Weights of a small GPT-style language model, trained from scratch on English Wikipedia: 8 heads of 64.
Each number is 128 + 24 x the weight over its row's rms, rounded and kept within 0 to 255. Layers, rows and columns count from 0. The size above them is the row's rms in percent of the matrix's.

# layer 3 MLP up, 1344x512, rms 0.0665, rows 0-53, columns 256-383
size [100 100 103  96  95  92  98 105 101  96 102 102  97 106  88  98  99 102  96 107  99  97  96  90 105 107 114  95  98 103  97  96 106  98 124 102 100 101 105 105 107  99 101  91  98 101  89 104 102  96 103 104 103  92]
[[142 166 106 138 141 149 121 127 126 144 164 141 166 112 151 125 151  92 140 145 157 106 136  75 131 119  85  92 149 158 117 165 113 126  88 114 160 132  97 138 132 107  95 144 113 166 141 105 133 145 154  97 116 146 123 152  80 175  93 131 103  83 139 163 127 142 146 135 189 148 145 129 126 131 122 132 134 146 159 149 133 110 144 134 127 151  95 140 116 165 113 147 117 147 144 104 115 104 115 101 126 121 120 117  98 104 133 155 152 103 148 171 114 104 126 133 100 148 135 156 140 139 170 150 154 106 143 112]
 [154 173 128 138 148 120 102 147 171 149 120  97 120 150 159 147 132  96 134 124  79 114 154 104 182 133 120 124 140  95 150  89 100 181  91 118 122 131 135 146 188 146  93 133 150 139 105 109  90 104 129 178 144  93 129 173 133 103 152 162  92  91  98 144  94 115 113 117 121 108 135  84 117  87 137 140 137 119 151 157 111 153  90 146 149 112 121  99  80 114 117 122 107  76 161  86 163 149 127 107 112 137 119 103 149  94 104 119 128 137 149 145 131 160 131 153 116  79 108 144 119  79 147 152  87 113 144 114]
 [110 143 125 146 117 113  95 112 106 137  98 107 128 128 122 121 164 140 104 127 146 109  98 133 151 141 121 124 157 125 117 122 117 128 167 147 128 129 128  89  71  65 105 115 139 102  59 101 120 107 149 118 142 118 117 112 145 123  88  92 141 135 151 138 127  93 136 105 116  90 126 104 150 134 167 121 100 150 139 150  89 115 124 136 104 100 111  44 147 115 158  92 143 108 132 128 129 137 103 121 141 120 120  88 117 149 194  96 111 144  96 128 132 129 186 114 144 125 135 154 139 133 119  80 108 134 140 174]
 [130 115 113 131 103 142 151  93  91 138  83 164  93  93 124  75 162  87 134 109 147 114  98 107 133 132 118 135 143 152 136 134  97 116 161 209 164 166 171 146  80 125 110  94 142 165 154 125  93 172 113 157 140  94 108 147 130 134 154  91 145 124 136  92 102 128 104 130 140 122 136 150 115 137 109 103 132 118 120 127 103 137 168  80 128 127  96 124 156 122 170  80 122 131 170 130 130 175 111 105  84 107 102 140 123 102  94 114 145 124 126 145 128 152 120  96 151 115 136 133 143 165  92 117 144 123 148 133]
 [119 149 119  86 104 131  90 109 184 147 102 139 166 129 148 116  95 153 134 122 119 108 165  84 117 104 139 122 139 149 120 140 121  89 105 115 130 104 116 130 137  81 156 167 140 117  99 131 153 146 129 129 130 131  99 143 110  87  98 127  87 140 142  92 140 125 168 152  99 146 134  72 145 139 130 179 126 209 110 146 108 138  99 143 130 116 159 147 167 182 129 132 129 131 103 152 178 113  86  89 173 140 132 121 134 141 135 155 113  76 103 154 100 161 156 137 156 111 145 119 113  92 148 123 159 111 155 135]
 [109 133 184 156 190 126 123 199  82 116 109 188 124 142 131 164 172 109 118 138 109 115 106 135 141 154 119 130 113 166 122 106 135 155  83 135 110 139 133 135 121 136 108  99 119 139  74 115 103 125 116 136 134 128 142 125 181 131 133 138 105 156  99 112 138 119 171 124 165 109 110 133 106 153  70 136 137 108 124 147 144 118  95 130 129 103 111 143  83 114 133 145 128 166 130 154 153 132 139 127 117 116 121 103 112 126 145 103 160 104 127 144 113 141 122 118 112 126 126 129 122 124 100 101 117 171 142 110]
 [153 133 111 113 147 131 113 122  98 118 119  99 123 132 131 114 137 120 123 126 128  96  95 139 173 143 138  94 127 156 157 161 150 109 114 128  98  90 147 141  97 100 120 113  97 119 130 169 144 123 130 154 146 139  89 148 132 135 109  94 142  77 114 136 134  76 112 111 128 175 133 166 172 110 134 126 156 107 109 148 142 104 151 111 104 113 131 147 146 113 129 140 135 125 124 168 106 174 187  91 153 100 128  88 136 121 160 138  83 145 138 136  97 131 127 139 100 155 136 137 122 146 119 103 150  90 142 125]
 [142 114  87 153 103 117 148 123 109 100 134 148 136 136 116 117 168 149  97 100 151 153 124 133 140 128 178 156 173 102 105 117 158 135  82  94 140 145 129 108 150 160 156 130 125 170 153 111 111  97 120 162 149  93 164 115 145 145 141 136 148 128 149  94 101 168 101 141 121  89 157 101 110 166 125  88 136 135 127 114  83 139 137  92 159  96 154  96 155 163 156 126 114 162  86 122 122 154 123 142 122 176 132 105 110 126 110 130 153 121 119 133 140  91 107 108 125  94 121 148 125 124 106 163 147 113 127 171]
 [119 127 118 163 151 104 123 135 134 128  66  89 157 109 142 141 156 102 158 115  99  91 134 150 139  85 129 135 151 164 102 151 108 105 103 168 126 124  95 177 139 146 125 141 120 116 134 186 152 145 131 115 119  90 146  97 134 152 126 133 142 126 151  99 151  97  64 128 131 125  77 124 145 122 144 155 117 132 119 171  97  87 139 138 128  66 125 141 166 104 136 120 145  98 148 153 139 122  75 134 128 169 158 151 121 112 127 179  93 125 152 120 122 159 161 136 168 106 113 137 148  93 156  92 138 141 104 108]
 [129 140 114 135 105 131 154 114 135 104 125 106  97 129 147 161 147 148  95 135  99 113 111 146 150  86 142 102 141 150 131 109 139 148 100 131  84 112 138 140 102 140 123 135 159 150 169  61 133 147 128 102 155 113 157 106 120 164  92 163 123 153 154 104  68 120 116 112 168 150 141 165 123 149 148 101 140  97  82 173 162 137 136 108 128 123 149  96 121 103 109 154 129 111 200 159 116 121 110 146 172 169 165 116 158 144  81 135 152 144 120 150 136 115 146 129 143 119 126 145  98 111 150  98 157 143  90 119]
 [133 103 141 152 156 158 145 134 140 118 164 113 160  81 134 106 116 137 150 114 103 117  85 116 129 130 133 159  72 108 150 185 123  99 106  96 109 154 101 124 111 110 123 121 157 156 172  88 142 120  91 113 125 120 169 131 117 143  86  95  96 101 172 105  62 179 149  98 135 137 165 124  99 134 103 143 144 123 154 133 116 130 109 127  98 144 118 159 110 143 114 117 122 124 138  93 132 171 114 132 149 145 137 100 126 127 123 124 139 165 104 135 142 123 140 122  94 104 168 138 114 107 112 133 145 158 114 144]
 [127 141 106 144 133  79  94 102 160  99 145 119  95 111  80 136 117 135 123 132  99 167 114 142  98 115 135 139 123 139  95 128  88 116  89 108 196 155 128 140  95  89 117 140 119  88 126 130 162 143 152 166 129 129 130 168 147 137 107 161 102 129 129 110 110 131 111 120 122 110  75 125 121 141 145 103 117 139  83  99 148 124 106 113 172 100 136  92 133 131  92 135 188 116 103  85 167 117 145 130 144 127 142 164 102 126 144 123 141 129 138  84 163 119 119 130 123 129 138 105 120 125 152 142 136  99 138  98]
 [ 89 173 116  70 122 180 138 151 137 115  99 150 135 145 142 123 143 144  64 164 151  98 153 119 160 151 152 147 104 108  71 100 126 126  88 131 100 133 157 142 113 118 149 136 107 126 105 125 132 105 102  90 115 139 108 146 125 143 156 122 145 135 131 135 113 158 118 122 120 109 147 120  71 134  77 138 161 131 110 153 151 129 123 101 150  98  82 120 170 146 178  82 165 126 128 128  99 109 113 127 118 151 107 141 166 154  79 122 113  90  44 147 105 142 159 132 114 127  67 120 148 131 122 137 101 150 141 144]
 [158 141 108  92 112  88 107 154 138 131 171  98 144 155  98 104 129 105 143 143 130  97 144 153 104 143 155  99 154 182 141 142 181 119 109 115 133 102  94 159 112 126 133 126 121 130 138 141 131 167 160 112 123  91 102 146 134 148 167 136  90 134 135 120 158 169 138 156 136 156 117 167 145 132 145 101 108 107 172 134 126 146 102 120 136 139 151 155 137 127 124 115 116 111 103 131 165 132 104 123 165 136 145  92 173 106 149 168 120 116 119  83 103 106 140 101 130 120 127 114 103  73 136 139 114 129 174 109]
 [156 132 106 140 168 158 146 137 138 169 118 169 150 128 138 104 122 104 137 109 157 102 159  98 109 164 145 117  95 138  81 114 128 131 124 135 117 142 142 146 158 128 161  86 105 134 109 118  77 101 156 121  97 161 121 115 119  94 123 131 113 127 129  87  78  76 101 105 142 103 143 121 131 109 126 108 129 120 148 137 100  75 127 184  81 144 133 141 130 121 103 111 135 127 125 101 159 112 143 116  91 166 118 123 113 161 146 139 146 166 146 116 143 128 111 113 126  97 120 163 127  94 140 104 169  98  98 162]
 [141 187  89 126 117 109 141  69 134 129 102 101 136 109 142 120  91 142 122 140 100 151 125 105 160 120 125  95  88  70 113 152  65 123 151  89 141 150 106 172 142 137 148 174 148  99 103 125 139 136 120 126 100  49 115 111 113 137 147 153 127  93 131 148 143  88 114 162 118 150 106 138  89 172 106 128  94 155 164 154 110 126  75 151 120 109 116 139 124 135 140 103 141 112 114 112 114 137 148 121 148 117 110 123 142 188 121 160 130 117 167 129 147 145 178  98 126 120  65 149 179 148 129 143 172 119 133 145]
 [160 143 142  91 134  75  97 135 130 141 112 163 133 150 106  97 122 134 126  88 156 126 128 137 108  93 141 162 162 103 127 121 101 124 132 125 128 110 110 139 119 136 127 131 142 120 174 127 113 130 134 122  97 135 162 116  76 143  94 108 159 137 139 150  86 141 132 153 146 128  99 137 153 141 116 116 149 110 143 130 119  88 137  69 181 141  65 115 151 129 167 145 139 129 133 119 118 199 122 156 138 143 116 178 147 170 133 169 121 128 131 167 162 131 165 137 128 136 152 175 123 138 113 146  76 119 131  79]
 [124 173 125 134 118  81 120 129 143 100 129 145 129 146 168 148 112 132 126 146 151 118 130 138 151 113 113 139 150 127 102 139  94 159 119 156 161 150 129 124 133 124 108 114  92 120 123 134 199 136 165 117 152  95 155 127 103 104 129 148 165 121 154 166 179 158 130 122 136 131 142 167 101 102 116 137 141 177 141 112 141 152 137 117  98 102 123 147 155 123 147  98 156 140 149  91 159 112 157  86 102 114 152 125  78 102 113 132 164 110 109 110  72 115 145 148 106 104 149 150  76 125 103 110 170 122  86 136]
 [183 141 126 127 146 132 122 118  96 146 142 157 110 107 146 147 129 135  92 129 177 132 129 120 111 125 139 165  97 123  98 100 136 116 106 114 123 117 104 109 122 112 119 166 108 147 129 170 104 108 127 140 161 152 156 143  92 114 139 102 122 128 102 144 171  95 126 191 175 147 121 171 162 178 140  77 127 144 125 115 162 133 108 121 128 104  86  92  87 151 145 110 125 113 121 145 119 149 113 145 123  86  99 115 126 153 148 151 124 160 142 143 113 132 117 172  94 145 125  80 118 167 128  95 160 117 139 124]
 [194 140 137  98 138 149  71 143 144 134 103  86 118 158  96 147 180 111 132 149  97 114 100 116 145 114 114 136 128 115 112 134  78 189 157 111 113 126 107  85 132 135 153 117 142  63 124 132 169 141 140 143  87 146 107 182 125 103 155 109 117 171 166 145 116 156 143 113 113 117 141 133 120 103 126 148 115 117  89 170 117 162 146  83 141 115 150 114 159 105 102 125 140 150 133 115 143  95 178 116 124 131 150 130 168 113 137  82 123 108 128 119 131 134  99 128 141 113  87 148 126 123 133 113 158 101 158 112]
 [154  90 118 130 139 131 115 120  76  77 144 118 172 185 131 150 113 118 150 124 152 132 163 130 175 145 164 138 132 116 135 175 152 113  94 145 101 102 167 133 134  92 151 144 111  90 115  90 150 164  81 156 122 154 137 125 104 117 161 157 114 124 109  91 153 141 140 147 153 114 141 136 167 162 130 116 143 125  87 128 189 152 106 125 118 114 177 124 129 105 155 136  54 117 108  75  92 142 118  91 112 108 147 120 153 138 141 140 130 120 111 103 155 114 152 144 126 161 139 124 130 142 112 131 126 145 115 118]
 [126 138 126  88 133 123 137 119 132 110 119 135 134 104 110  82 135 114 162 142 138 103 130 123 137 117 113 147 124 101  97 149 151  91 164 151 128 128 105 120 101 138 172 124 132 107 142 116 111 118 201 116 160 132 119 138 152 119 107 132 146 155 157 147 136 127 149 105  93 155 208 150 126  81 167 114 156 162 122 103 123 137 132 126 109 164 136  87 171 121 137 126 162  96 142  96 106  99 120 156 116 120  87 148 135 139 150 133 133 137 148 113 130 108 106 149 137 170 152 138 139 157 154 156 105 155 154 110]
 [125 109 123 148 177 131  65 135  90 126 202 143 157  93 133 169 115 149 128 157 132 122 137 148 104  84 127 110 128 128 132 164 121 114 118 139 141 126 111 154  89 122 146 154 152  95 126 129 121  87 140  87 113 159 176 142 133 150 133 138 102 132 119 169  99 171  97  79 144 106 128 132 115 166  97 135 123 124 141 175 109 165 102 115 156 136 177 124 127 132 127 122  96  97 144 137 158 158 125  85 114 117 106 110 148 107 167 126 130 128 139 112 140 106 125 140 138 155 114 161 129 105 117 116 102 141 139 143]
 [103 102 108 138 103 105 124 108 119 152 172 112 105 135 120 141 121 135 111 130 139 100 142 145 103 100 145 132 159 164 121 122 132 149 109 119 134  94 177 124 116 183 169 111 162 124 116 165 118 152 102 126 141 127 124 145 120  83 138 104 119 157 137 144 135 135 120 181 144 100 127 142 145 158 131 123 139 140 127  91 114 117 133 147  94 154 127 110  97 138 146 136 120 132 145 100 130 107 151 106 154 153 112 131 145  94 101 138 131 174 159 143 157 131 124  88 125 111 133 132 104 104 100  93 168 128  99 100]
 [162 116 143 130 120  89 144  92 160 170 122 127 149  80 145 179 111 117 121 154 132 129 178 118 170 143 108 142 114  92  96 131 112 101 120 160 120 100 149 147  57 121 103 150 163 145  78 149 133 123  84 110 123 121 140 137 124 161 168 111  78 114 118 193 103 145  93 127  95  87 116 148 154 143 107  97 120 129 143 163 127 101 159 161 133 132 111 127 138 112 117  92 131 163 142 144 128 108 139 158 121 110 130 122 138  93  78 104 109 140 130  57 132 145 133 146 122 116 146 125 141 138 101 119 131 156 112 119]
 [132 103 127 123 136 120 144 144 124 141  94 139 108 112 144 129 113 163  99 153  87 116 165 108 116  92 126 175 119 120 120 151 146 117 159 110 143 118 107 123 103 168  91 150 125 150 142 159 123 153 111 106 129 116 131 111  92 132 134 111 131 115 119 110 118 160 142 134 120 144 113 129 135  86 128 144 138  95 119  74 120 134 129  73 127 114 167 156 151 103 118 132 140 110 105 127 149 137  93 136 125 149  84 128  90 152  87 150 149 145 129 122  99 147 150 139 107 155 122 135 172 118 132 168 176 110 114 119]
 [158 126 160 132 166 130  98 107 137 172 166 127 169 136 142 174 151 130 147 148 162 129 202  95 114  95 133 174 123 137 119 154 112 160 102 106 148  86 116 165 129 136 165 131 114 134 127 135 155 158 126 124 153 124 142 120  81 115  99 113 140 164 142 139 166 137 130 143 134  99 140 114 126 138 125 143  82 124 107 126 113 125 185 121 113 129 169 113 116 150 144  90 172 139 107 132  98 134 141  91 126 122 152 118 132 141 117 136 123 148 121 154 106  88 127  87  97 140 133 117 126 150 139 120 148 149  84 125]
 [ 95 136 134 142  99  85 156 114 141 158 127 186 125 154 113 146 131  97 149 114 151 102 111  78 121 123 143 142 106 124 124 122 141 119 123 114 168 129 201 143 100  93 117 132  99 135 147 157 120  78 105 173 156 136 107 130 114 133 140 105 123 101 136 115 138 164 119 126  99 110 159 129 142  88 137 135  91 144 143 121 107 112  81 135  82 148  98 102 123 151 134 126 106 145  49 120 118 181 175 135  95 138  65 128 117 146 136 112 114 120 120 157 123  67 152 124 132 155 129  55 121 145 105 160 138 114  85 113]
 [174 125 144 117 152 128 103 123 110 174 111  91 111 112 114 123 130 108 116 142 170 150 134 152  87 100 100 119 172 147 131 166 104 138 129 121 143 116 117 136 141 130 111 150 177 102 172 136 100 116 160 170 133 105 129 119 117  83 111  87 112 137  99  99 150 109 105 136 103  99 125 123 115 110 117 187 153 103 115 154 155 111 132 143 124 152 138 138 117 197 108 105 142  98 153 155 118 145  88 156 144 129 149 151 158  93  99 179  92 137 128 114  98 112 149 109 125  88  97 150 121 132 103 147  96 117 103 111]
 [120 149 128  82  79 147 120 104  93 166 138 143 130 176 147 154 121 131 149 153 101 103 128 104 142  81 118 147 145 130 148 115 151 145 116 161 111 136 110 153 134 117 132 152  89 130  88 125 105 119 139 118 139 153  95 138 135 107 157 135 116 138 138  91 107 104 112  98 136 118 105  99 140 164 101 137 130 114 140 163 104 175  95 137 177 126 147 167 102  77 130 118 140 181 123 171 120 129 119 115 120 115 136 165  91 122 143  97 126 123 112 117 118 122 137  94 109 117 140 167 115  97 113 135 110 152 142 132]
 [120  50 137 147 116  80 162 127 128 148 113 131  96 131 118 170 107 115 119 145 149 124 134 154 143 124 108 151 113 115 101 166 107 125 137 161 155 111 125 110 146 114  79 133 127 128 138 136 117 150  86 125 151 171 133 117 137 113 129  90  63 136 143 125 164 175 111 128 115 174 148  88 113 134 155 122 132 151 147 116 106 122 147 162 104 139  94 104 149 129 112 102 125 150 103 136 128 121 140 106 172 125 183 154  84 113 141 134 110 134  77 121 145 137 134 180  91 130 136 151 108 146 147  83 150 179 122 153]
 [107 160 111  94 126 140 140 159 136 140 129  95  84 152 119  93 113 111  96 107 137 158 105 120 143  95 121 116 136 164  90 109 114  97 106 120 136 144 134  99 137 113 146 103 188 128 170 123 103  76 165 117 128 139 115 124 165 116 124 121 120 141  99 133 136 114 134 145  91 112  84 116 104  99 152 141 159 150 194 105 163 118 109 154 153  97 123 195  93 161 126 141  98 147 112  92 126 170 102 130 144 109 132 154 131 164 119  86 119 121 146 101 151 116 137  96 107 135 124 134 160 143 106 193 107 137 110 101]
 [ 94 111 155 104 148 109 123 131 112  95 139 173 120  96 107 109 126 126 142 155 130 124 138 115  97 149 119 168 151 142 173  89 154  94 135  75 109  95 113 144 135 115 103 107 113 121 105 125 121 115 118 141 124 164 138 125 148 104 121  84 132 115 117 147 136 116 149 167 145 123 148 116 163 124 135 149 143 111 121 146 128 135 146 142 100 133  91 126 109 115 135 120 139 162 146 122  95 113 147 132 113 101 153 134 107 136 117 129 110 132 113 121 130 158 104 135 146 111 103 106 117 140 110 128 195 103  97 141]
 [146 118 112 168 132 126 116 156 139 169 137 134 139 126 140 180 112 105 129 151 127 181 132 160 138 129 172 171 168 118 144 134 116 128 125 117 192 155 113 126 141 113 135 126 118 139  85 159 100  85 126 163 181  99 123 158 139 156  97 132 112 155 101  88  84 156 134 185 119  88 151 125 125  91 171 147 105  89 153 131 116 132 105 125 123 144 122  99 108 126 137 136 132 104 116 143 144 150 119 139 151 147 135 145 125 128 166 164 186 107 110 123 118 128 135 138 100 119 118 144 164 119 116 102 113 140 173 154]
 [112 123 105 122  81 151 159 139 136 141  97 149 131 158 139 121 144 117 127 111 141 132 124 121 140 153  95  49 155 116 156 108 141 123 141 118  75 116 115  98 159 125 123 113 101 159 175 140 121 101 135 157 169 134 125 150 147 129 149 108  93 128 146 112 136  80 120 146 148  92 117 123 136 161 112 119 104 143 111 110 193 140 117 110 140 145 143 149 132 134 129 135 146 118 143 102  89  66 143  87 119 100 121 149 141 136 100  86 163 138 129 121 144 136 127 127 104 160 103 162 104  93 126 137  92 142 165 145]
 [ 94 130 167  85 132 141 112 108 105 139  95  98  90 132  48  75 101 141 103 127 103 129 126 163 111 142  84  69 142 146 134 128 137 157 119 139 132 124 130 140 136 126 127 127 130  92  90 113 182  83 154 146 127 147 135 126 157 146 142 126 153  61 160  98 123 112 120 133 176  95 104 149 134  95  82 175 137  94 133 132 121 115 118 149 141 134 126 113 119 130 140 157 140 153 107 114  85 118 122 114 154 122  63 138  95 109 135 125 141 119 138 138  93 126  74 141 142 109  92 153 128 147 128 124 162 154 127 140]
 [115 107 110 106 115 110 158 126 120 178 109 141 158 145 118 158 115 132 114 154 115 147 126 138 107 101 152  89 104 131 104 151 105  85  84 150 108 122 133 158  92  98 171 139 168 129 110 144  88 121 107 142 137 100 152 146 140 144 145 139  75 141 146 190 150 170 107 119 106 137 164 169 139 124 123 167 169 106 146 107 158 111 129 110 135 132 129 158 132 152 120 117 103 103  99 155 123 134 128 130 147 166 154 122  98 160 136 122 115 171 170 113 137 129 168 129 129  86 148 125 126  89 149 137 138 140 120 140]
 [ 93 118 113  99 112 128 120  90 118 123 152 174 107 145 134 154 152 126 143 132 123  97 189 115 111 112 189 151 110  91 153 131 123 149  68 126 171 135 134 124 110  84 109 161 145 112  89  80 125 105 147 136 135 134  92 118 151 119 119 129  95 140 164 128 116 122 120 159 134 148  85 112 119 123  98 140 123 106 132 120 143 138 195 138 123 100 161  96 128 129 142  95 178 128 145 169 127  48 133 145 164 169 162 157 132 108 119 148  83 111 139 104 127 182 131 136 126 118  95  85 181 126  95 123 131 145 127 115]
 [129 113 128 136 131 121  96 129 126 137 157 185 139 141 128 169 159 153 121 114 146 129 131 148 102 127 129 156 121 111  87 150 134 101 123 129 143 125 152 129 119  92 155 145 143 120 140 122 107 131 158 110 120 162  82 161 141 155  98 118 146 152  76 131  98 118 106 107  58 135 154 110 115 131 147 101 124 131 170 115 153 154 124 130 117 112 139 126 139 172 168 161 121 146 143 108 148 126 163 124 143 132 131 102 148 110 142 115 138 158 135 127 138 154 149 146 128 112 125 137 153 136 171 150 155  94 127 115]
 [141 154 161 127 153 154 151 107 107 110 129 128 125 104 158 132 103 137 120 152 143 128 129  99 149 150 107 115  99 145 126 168 124 138 166 116 169  98 137 155 148  72 135 168 163 134 135 152  99 139 127 113 154 133 141 130  78  67 111  99  99 138 117 157 158 100 149 117  94 103 151 151 151 165 153  96 154 161 150 103 153 112  97  82 143 142 184 118 141 120 127  92 121 123 129 144 125 122 175 191 116 152 137 123  97 145 152 147 109 122 125 163 135 129 165 106 188 150 143  85  83 105 156 126 106 181  84 147]
 [ 82 161 141 102 139 145 137 113  95 110 145 138 158 165 164 130 161  88 148 105  95 120 108 117 124  80 137 122  85 135 115 140 171 135 112 133 116 157 146 128 154 131 141 121 101 135 112 122 147 115 146 114 121 147 138 138 118  98 133 133 143 141 145 121 124 138 131 145 159 114  83 123 113 114  60 112 150  88 128 143 109 121 149 105 149 140 169 163 136 106 155 162 172 139 150 140 161 117 113 168 123 151 132 108 147 117 164  68 141 128 105 166 121 114  84 172 131 128 124 161 119 110 154 152  95 129 157 124]
 [175  98 106 134 117 139 148 109 110 110 158 159  94 104 135 156  89 115 125  87 122 101 127 146 130 123 142 112 138 145 127 160 149 143 160 126 120 113 122  92 104 106 106 150  80 142 115 152 130 133 147 135 112  99 113 106 152 156 122 127 105 143 103  91 175 140 143  96 139  98 155 110 158 138 168 192 100 133 147 135 140 129  89 163  93 160 129 117 112 128 121 137 127 128  87 139 130 113 130 166 128 152 138 155 143 118 131 148 181 133 111 121 123 116 153 137 130  97 138 136 145 135 115 143 141 133  90 111]
 [120 119  90 113 123  97 134 133 116 134 174 147 183 142 129 123  83 133 127 146 121 125 160 125 164 145 132 131 131 130 125 146 110 156 127 115 156 128 126  98 106  90  83  98 143 160 165  72 113 102 117 102 133 122 125 124 142 169 169 132 122 158  98 120 128 147 175 110 117 155 132 168 148  94 131 132 121 151 134 117 150 131 138  77 156  62 104 144 152 143 170 141 138 123 129 135  99 109 144  69 132 115 125 145 123 119 114 127 104 184 157  77  90  77  91 113 128 151 110 114 113 111 141 147 134 145 174  92]
 [107 170 151 155  78 120 128 158 151 115 110  93 115 152  96 176  85 129 141  96 113 176 112 100 147 143 161 108 126 121 140 129 142 150  99 147  76 142  96 127 123 151 139 117 153 107 128 119 157 147 123 136 122  80  71  98 130 146 136 160 159 146 173 171 116 138 139 147 130  79 128 142 159 110 133 129 149 160 181 141 119 132  97 112 159 129 166 133 115 149 167 144  88 165  75 119 117 155 147 117 118 122 121 173 121  84 126 127 126 112 128 145 128 101 159 151 151 122 106 148 134 134 144 120 135 134 156 139]
 [152 140 164 127 191 144 157 139 165 109 169 111 125 101 186 121 106 138 123 155 116  91 101 174 136 112 121 130 106 168  98 131 122 119  63 132 103 123 122 117 115 148  95 108 130 111 119 109 122 140 134 135 162 118 142 130 125  88 127 125 154 164 135 141 129 116 120 120 151 111 150 121 143 128 151 119 141 120 124 125  96 103 111 150 154 152 116 137  87 155 157 102  84 167 122 105  86 157 114 143 139 136 117 124 162  95 130 159 164 145 179 129 125 127 109 147  80 149 149 141  88 136 161 146 137 134 139 143]
 [148 147 102 131 113 127  97 121 147 146  85 132 148 175 128 176 139 131 145 120 111 155 113 134 133 203 182 129 155 120 105 108 134 143 123 113  99  91 135  74 114 138 150  93 129 122 146  69  95 174 135 117 129 140 127 157 129 146 154 119 146 147 106 128 103 113 163  90 149 114 139 128 108 101 132 119 131 128 129 121 130 100  95 119 115 122 115 116  87 112 161 108 141  99 111  94 124 135 137 157  69 142 118 140 118 136 101 134 113 127 111  97 139 118 122 139 154 145 121  74 117 163  72 138 166 139 141 130]
 [101 132  96  95 104 122 105 107 125 126 124 131  77 145 121 110  95 102 146  99  63 115 134 144 113 144 135 121 174 151 136 103 129 107 147 115 140 107 154 115 173 131 111 164 120 141 127 117 110 133 153 151 177 120 124 138 126 105 145  90 115 135 138 155 118 163 156 137 122 157 109 122 139 153 126 117 113 142 122 158 114  82 107 120 116 139 144 133 109 103 142 150  96 110 104 129 168 127 113 195  56  97 131 139  79 121 168 110  87 117 157  75 153 146 112 136 103 122  80 117 113 147 143 150 137 123 146 104]
 [114 146  90 152 148 109 135 125 124 124 150 148  98 167  94 114 137 116  98 145  90 144 126 143 166 107 151  88 132 131  68 109 140 146 142 135 178 136 134 155 102 137 113 131 158 119 115 170 113 170 107 102 105  70 183 121 122 113 124 118 141 143 156 140 151 144 125 124 121 128 169 129  97  93 146 142 109 110 116 122 118 112 120 110 147 156 131 143 114 148  89 113 163 156 134 135 119 175  87  55 108 115 122 159 111 118  80 149 116 122  98 131 140 131 102  63 128  99 110 131 128 158  94 118 115 162  94  89]
 [139 115 105  82 153 128 128  77 101 109 100 159 161 161 122 111 108 138  93 113 109 118  99 159 111 133 148 161 110 136 140 161 103 151  82 138 123 105 150 155 151 109 140 127  83 139  85 146 132 128 101 128 141 107 132 116 108 117 131 130 122 131 116 137 122 104 111 104 145 148  81 158 110 128 141 131 110 106 136 115 140 122 127 109  95 101 145 168 149 142 102 110 139  91 141 130 141 114 125 106 123 132  93 127 133 120 111 134  69 131 135  81 104 108 131 119 168 143 115 140 150 123  96  81 146 133 134 101]
 [ 98 142 179 192 129 148 139 139 100 165 120 162 120 144 108  87 155 123  98 175 126 131 114 129 130 137 118 123 123 128 158 148 113 185 130 140 127 135 138  99 122 121 145 129 148 108 140 104  97 128 130 145 110 133 125 155 155 101 157 113 123 139 131 154 163 123 148 153 115 162 157 137 141 155 158 133 130 123 170 150  83 132 135 163 125 155 113 123 112 156 121 104 123 167 173  82 160 134 129 133 143 144 121 158 106 161 136 134 125 127 142 148 111 133 130 117 147 121  74 149 144 130 140 152 143 144 127  96]
 [ 92 128 129 130 106 134 109 132 101 106 139 134 137 153  94 135 177 115 103 116 155 124 105 106 158 126 136 145 159 134  96 129 116 108 137 108 121  81 111 173 167 138 157  99 179 141 106 113 110 178 147  97 125 126 128 109 125 144 119 130 112 127  64 155 154 119  95 124 130 140 124 154  59 129 189 150 109 117 122  79 123 142 132 124 150 133 135 134 136 110 138 123 113  84 125 103 118  95 152 144 120 130 231 146 129 121 127 102 126 151 128 111 139 120 136 125 120 147 118 104 135 116 107 166 126 141 104 142]
 [146 156 108  65  98 162  92 145 145 136 130 105 115 132 134 117 142 112 160 114 128 165  99 160 172 169  98  71 107 156 104 126 119 161 104 130 166 110 131 116 156 135 151  80 126 131 167  87 129 128 121 108 102 123 128 106  78 135 131 126  91 147  58 111 137 158 116 149 178 183  89 135 130 110 135 149  82 151 106 145 122 145 107 120 101 115 100 122 117 106 137 102 120 135 147 109 133 107 127 190 130 133 144 117 129  95 108 126 106  92 105 127 107  99 140 152 144 167 153 160 137 172 142 121 104 161 151 114]
 [128 148 120 102 136 155 125 152 120 134 153 122 110 140  83 154 153 151  79 136 113  93  98 116 140 125 161  97 144 129 119 187 134  93 112 137 108 105  92 130 153 161 143 113 112 140  74 106 133 118 147 105 176  93  80 107 103 115 118  97 155 102 115 100 175 113 100 169 129 131 113 134 133 108 158 134 147 142 134 113  99 119 140 117 127 133 131  90 127 104 164 142 115 139 142 157 113 163 115 149 140 146 113 113  91 116 160 136  47 188 123 103 136 142 190 129 123 107 149 167 148 127 178 146 121 130 134 114]
 [119 149 184 143 137 159 119 151 155 138 166 122  78 133 113 117 124 122 125 160 137  80 187 147 119 111 151 110  95 127 156 135 165 137 143 126 171 149 155 170 153 157 145 145 130 111  99 101 136 131 125  88 121 100 104 116 144 145 100 133 130 130 121 124 135 148 129  99 108 109 150 142 115 110 151 107 129 108 125 108 114 116 101 129 129 153 160 144 149 136 118 172 125  98 138 121 109 131 134 145 118 117 105 120 117 205 102  98 131 137 142 168 129 111 140 126 137 131 133 201 138 150 107 149 114 148 131 175]]